Part of a small language model's weights: 11.1M parameters.
Each number is 500 + 25 x the weight over the matrix's rms, rounded and kept within 0 to 999. Layers, rows and columns count from 0. Numbers have three digits each.

# up: layer 4 MLP up, 1024x256, rms 0.113, rows 777-787, columns 128-255
# down: layer 4 MLP down (transposed), 1024x256, rms 0.0277, rows 777-786, columns 128-255
up777:542534461499436497466473533511499493510493465510517496540483476492548503504479491516512539510526500511498487509450484486494515492526489485519514511497561461538550508496486494488492449549522507474486500474478519478476507502487488518457463464511520486501533508507485507516472477516463512526553481496484503544492517499454514532512510513500467508536496480476517468530499527503490508460518
down777:492501530503523523481526477471504475524526488457499497490457531508491510477527494459516489489512488473517492465542506473491492534501545484470523522501468545489480500522496506519522543495448507508526517548519497499498469509481529501527479550485514518506490515527463484478499531485539509517438516470468489474521492513522497474481501503521491505473466537505480483439485493508554509520456
up778:491531513504545501537515516526495523521508503488500439484499519502461530494484503542516503491483526497488492506505507546496480505540482507477509449512473529449499510453509548511494514490489508499583471503500522502558523479511494475475487506478514499502467500492523500490515510552472515473493453488523499498508497475528452486506487508517520464515520510468525568480508503521480517526484
down778:545477528481493495512506483539518515505498520520519500504451486509494507518504543483459465460554512471444511496524532526510506485481521480514500534541499554489537488525502483518481499502495518486441524521510535518455436473527482456493479521534499525499510521507499499499547502485464490492511512461505528504479489531515556529485533486518531487508478448569483525471482538501501453493525
up779:460541473507514503490506487512471493500493540506483475512448497472511472509511511486500523502510490466491462519535523470514491543528468481477536534524487507501507485527461485475504538540526504522485451541531514489509507524520469513493507489506541511472507487475509475527515481476459509512505458516509530527510516490467510486489448525531519533483522476502468500463477487494485502520470
down779:495462508470513517504498478491554499506513485511523533477543457528494537505486494523484460488521511518481531469471493566482511489475514519508473485458511519502495516466522527513521452479505498501508526490501520559509500484495521475480516492484478532544505446544503496480496492536518520475454524474528496518500529472500471499519515506450463510527500535492508498516503539517514503495517
up780:483449498503526497513519476489491480474519525524531523513510535493467512501515515527496478500480529510496502497494484497484518532537512524474458502509555510514494488470512495513496503479485537548521533492471531447479494493444458504499522509501485520418505476484524477481519470515514487464533467512491477529477502492514499477511532491489512483460523493534515506525467518472515500512537
down780:502505513520492495515483546496496506530504506485467509488493438463536465513517505492494464506502487464539534520503495519485473476485504506516501508505478481459537493517484478521488475520518433470487470472552477481504494463522517507512448481479528491570507489504472491517493507482485521496485530521478498496539497512473468523531482493486475489509503504482479507489533515499503505472481
up781:491494505506485553486514505519487534540497533453486517497475502506548497539482478494508495509533514538444508530453518469552544510526539518513464483484469487525481486508541485498543478514485521487481457499570511510491512471493468492477474507506497498496488522527530516475489528513529494482544497510449499492513510502532519494531468490519472516519489511512491501499480466489542514489455
down781:486534476474505467509476470491542458478449502529525454451471534506442488466490514520511489513479509504512510526555466506442475470510473480542510485520504501494502531531512461520492529466513471518497483495505503504500484531510505509466491471468540537444521482498516527495491508479509491491481501488489547498466495479544540580459524502536511536487481501468499470508510538503484467536521
up782:498536503480525482520528460486522509464455512501538507524488455461519541492481469484546485449539590507538451474502476480505473519504509465516484540506482518554474498516529492481501445509515518477571488468476481498492530520497479444496526475533461490456485506507481447519485518490494501470556493503495494453467516523526512493497536533502466522544517507518495533531554528520537492498507
down782:501494518502537528469505516467527482540511513453475525500537567511501495512484481512469547478478419490479581519513488515458529516503473505503571460534528479453508493512468480537536526493492512518496501519516480477524470517508499519479478524506531516505479481509508543498545472527497509492470494505489551515542486485508521526532496495471486523465468492524460481467461460513489460489481
up783:474457503498537443482511466501497514495447491477502524509469517496469539505515497538501503506512529452483536526480508507497459486505457521491535543507460462551524478532453477492457544529488520520483502471511518484495483480487495543495509498514533479484516510541496512476496490537482493512503480518500486527514497498471529488521528504507549531474499530484502494481474499471482497502515
down783:533512500487465526573491510501503495505496500496499499490482486494450488473504477503455531502484492543479474463527498505506499494521528487496486478487493553460508499507525527491513494477519442489521466522441500512471509543526484458502527495521496441520500463469488533505484529513468493467515498457513510523494536533511476480454461479515480455533533463522517517509524497518543542503481
up784:523465509547443491483522506506510491461485502456517528513477525500513476515530487503504491503537527509488532482517522493503505511472459520505508506486477479508467498470492498533501495530515512512534545486502492509445502531486520500484475515478514507491499517501521540517453494530510502503528477481492496535478528473495507498596536487521489492485484490505530452500532518475503542470475
down784:467483504479508481545496492479508501518501534529474496504483482521471511488471531482501525507541509521475491487486498510508511503539541505454472534512531519508499498522506503486474542476559503549469491446495501461546520490474499524449512518489529529505521495489501470498497487501525543509505478460491513486469463477482537498467491504506493532496505476508485517510517475516539517466474
up785:476496496490528477487465533532494499525463525529476525519486475532548533464515513514486496531485510514518494475502490534519478497506536474447476493486492529509549450535557499473470506522506518480504512470473467492444457514485492465509526484498487523497526489480476504481520514558537509439460499490517470542497486511516523486506493484461512496491490508473536488508504473481533489482500
down785:513543485521498529469480462550524502480504535477517498521554515472495484498490510475494528508446503489479501513525531472480522456466515503497509518484476527495473504487480521502534470507493505477491518532561473485521503496507473495498487537443487488552495505545523485499468490468529495500549517499519563458473520509473497521504493507530460498513488496527463504485508496497463528489478
up786:519500489506513517453491470495503466522505533492516497540486503477459514486499501478478484487521525537536475479457504480494523509465545485517507477526513485510509517469494506484489502503486542513477510473502486535462536482524509449457496537505531479485481500491550506493436506488495486484511460487522545527485462493532463543482500523560472497509489508537485487526516496491497483512503
down786:499532490481509499539488531513507528504481494480515494499482497545491512485465498491542512484490477474476494495540552492485481474571526492475506504501495497496465499504503495498478530479491502549507494516526499500515492524508527559534492471472458462494504498513467484440517474544508483518486516516469465480524484499488526498528525477478486495486513532479533500492457493515468506486529
up787:474502505547495559516463538520423525479471486441500482512471506468505482476532480469477519532483490530448480502512544529473453472511532549560449503491505550528489531493494526523473527485491497472483502520501508488486525567496516493495489504555523525502506522503504480511521454489529494507469537514524495494517461488513525480512557489507493472442494464489500514471489518487458536518509